Weights of a small transformer language model: vocabulary 21220, 8416 steps.
Each number is 500 + 40 x the weight over the matrix's rms, rounded and kept within 0 to 999. Layers, rows and columns count from 0. Numbers have three digits each.

# up: layer 4 MLP up, 1280x320, rms 0.11, rows 885-893, columns 0-159
# down: layer 4 MLP down (transposed), 1280x320, rms 0.0868, rows 885-892, columns 0-159
up885:497454549482476490490489515434452583515461572562488459491598584456510534454573487458530520474461530485539434534487498582506451449571437539408460506460571501465536534489484528516516553377501554570495554477482494577556506373496444459481498465493485503547454542522493527523577440496495443564505523509506465442529468466509514542536453458475485445482522498488497557551510508514480441539465498488473502512572475446489559532402521470548479526473436511433533528446481495535533489532450584
down885:508536453500402521557557483498482542485549518549545450502516523475461507477446456528446530514533503506612446493500518468494559491482551465441446495519525454552512518483493472492530462508541546551456493520487480476514532491519474579532540484415557504563432512479549478576568470444522529494423489487496461532487536553490489497542566539511481560524480533521467468523491424416541526486471519493600516485476455516538482530491531437464488500469433440472457425585540439473489529502569485
up886:508496485531474475508513492519470515546474534518505478531430487564519532528507516530524486523464454483484514474439472472539502505466534515568551488483581514494500488460508539440464495466481469478512533533552573526491551459474451534435512549500508525542476447474527480564501545480496490518517512449513477523464495493513479554551531471424482555579526497493427458553497489532488459518471526533465449587439486450522527507499515478533496510467531540489440491488473470573457476479445463
down886:492509497524444427489517498522550496498473466477550447531474526469467509537485465530484543460509504457543496516486443498469538528525507480516523448485511513549541547543533494514494478535527504474481513519454456502472442522473464480521487466487520542491444514510473470451568511559487467513459484547551502504474484502532489468548470502505461485497479500480560507487514508536461527504513475435478488518457485520509512440545516550504512482487482460516553506533442457526443500507520513
up887:523502503466486479512513436464482496480509482526576532524476542476512505517527499505530497472524523472502505508457459486527482464505536559530459468510501493510521473508508505496505512465531487539482513533513540493476460548478486496475481564508477476523525499534499454486475505523473485443457525501527507481549535495468526483451463548557490444473537558485549518503483479524527518498488523542531430502479521503498505482512514440467490515560518489496490478484494548535492552578484478
down887:513525474550496498505484505505530551499439491465497521482501440504463468457494508473490467487511465544471515509514512533510505474485461464527508555519517498445491489494454498493457517481535507509483489506438549539473506479519487430475515517537504531503476529449544515504448459524497481503570429542487501524502507481519478496509479449481519512464537486492497527519464543497504510459469450507456538455510526482473489495498510513535506474481476537476522554484479485520556490511520506
up888:481528570523471498455463493458513501535549593514471465525565491415526510486500440495492543476505418510527466457476460442476528489478499528467544470540493502500520484491572448489437465480466570493583480523498481557518466431477507550520471508521505467467464473399471499473505506592508518521558506516575451490511475553503458474559477539447480487524469509464517460425501573469491498450481543485468531473475492564465513426524491467455497433430478568500501484535517543508484627414515462
down888:514529498499568503539393464422525474482524519472443500558569498519417393542486489531572483491513551549511518486464463424476523498571432568543570531494529474473489500433501528525544501421425519498503497566488518480553545472456525522490524496496569519479511510510517441506571439461455522492483428426507519543455497517462566504521519582481397530482495533520616547610573461494470470500536498445442491499573515538494478484547539551493486462419522493493475546484427591399520503551475458
up889:512605500478509544447507504426509535512512505525409505494410492491439472455448550585511566483514489525443531431485388521524511442574535505481501487474484493455509501510466507489509452553521476442508512542499537492516479464500539512428456509470549484529551462476470517536547518497475478458504569517432547550513465496565533444535421513501536481487538488487493519503479480497527558504482484528504514519473489448488532447507461463454472480537477546510447471520528528525492488495506473
down889:471476475539451511564470550507529445470446474456524466476534507500483560502431488575512536490488476507487482548477544470465569588529488516502449547495425519495528521547508504440511511464455491471458484459540536490514468487540521455489468433488473481495508571480512452488500481474546518516398514511527461489556488539513478530547591430532517489580507502507513525535581414554463483515458514545512427531540497425518494539534560486497488556506502529486494476485509542454557538518477505
up890:453505452466458481485502466544517467552488410460529543507487513478481467503515467555528491466431422509506527491496499567450488463459469481551487503518503444494547509510482485548474519502456510530472504519541411468576486487500503469437424467479505444525522592417509519509544585468543485465514508601504500472473532511537519507508505434546549477544484412539506477530550533522451471544443565474496451520589456499536534523488451519533517516597553546496562492467549501506500499558463512
down890:488494466483479451532426463569451504482501473521477501589494403458500497509518469477481443515544564431531471484513494453535567515511489479559542461530514526497489438453477478465469614442590516533513521436571405527433490481556495464502556398439489508487464470501518593467475473569487516496472513457505498546535578445554539516579543543513510399487471504489534527483477399450580530516521488507514555441549459470420453560570597512500520499425508477524481485525552544540477538403476517
up891:477453385526460544385596337456480506598552508425506551445454575518527502461599497501504439525481522569494570527543541509513524436489491456539482507475462453435504523495476503432487557542533486524505469507489546600522525497411504528523476536480546563492559537592471524529489492460529518447547467478522495488488421573495448479448440503476491553524492493465585506466500523524488426477510549500383577530467430539495508511476524553452510501441527562476537491474537440559526505531422446
down891:500402476550441489546494483413557489446473463473480466460526500445515563484524549583382529432547438512502536545575550515461509505424491450414535484532515449502560559535478503559473479540473565501514537490655526515506437506389507446475428520338475470488484449541566455510496470431468515537547466469516436547465548528442540462565465500479520502439466457537566497435491560470502507542562468471453470536496509505473469433545509449455515470498533524480490465518499488526485516530478486
up892:432524535481468432562429457416539458510433495538426441475527450459566463549508537488538581487484402506496403447547448551533535575461544452472503469492504433490476488478528547523464479530542542507503501505562553544527447552520572508418466485478485475514520456463481546545495484502514479547493472587478432509483543509574560547529528466566519436551497546510493460546548592511501525535413527491458469491520537418563501452456479510562509511491507519512448461508557447446562542581401539
down892:533454508454550501447495501512526545549471487492528452558450530499552559510439475509440468435563520498538505499450475477481470501570526443478443435492555464525477533471529512465532503552472543528545528519405531467389491498488589436448494470508554506518506491581476587490519556476501482507558513492525524512492493577472471565437507559521489556472547496544495600455493442522508454484497525483594456551486471498544532488491413516513592445416458506561555501552508512439496582487517510
up893:505567404496479592536491488531494544571528513454464578448466566533479513530459501540462448525511553475503541544553511451512476477478450434466634450463456492540557463577515399577513500613518466515460535548436527433509450459520477519508509509474495443494532502510514463527391547492478532424425445524520474516477498535502466435528487542412482537545511535551525491493475567514480518529408521478506496475471484527483604430462378459452542499525508468497481398487515501560540424504540517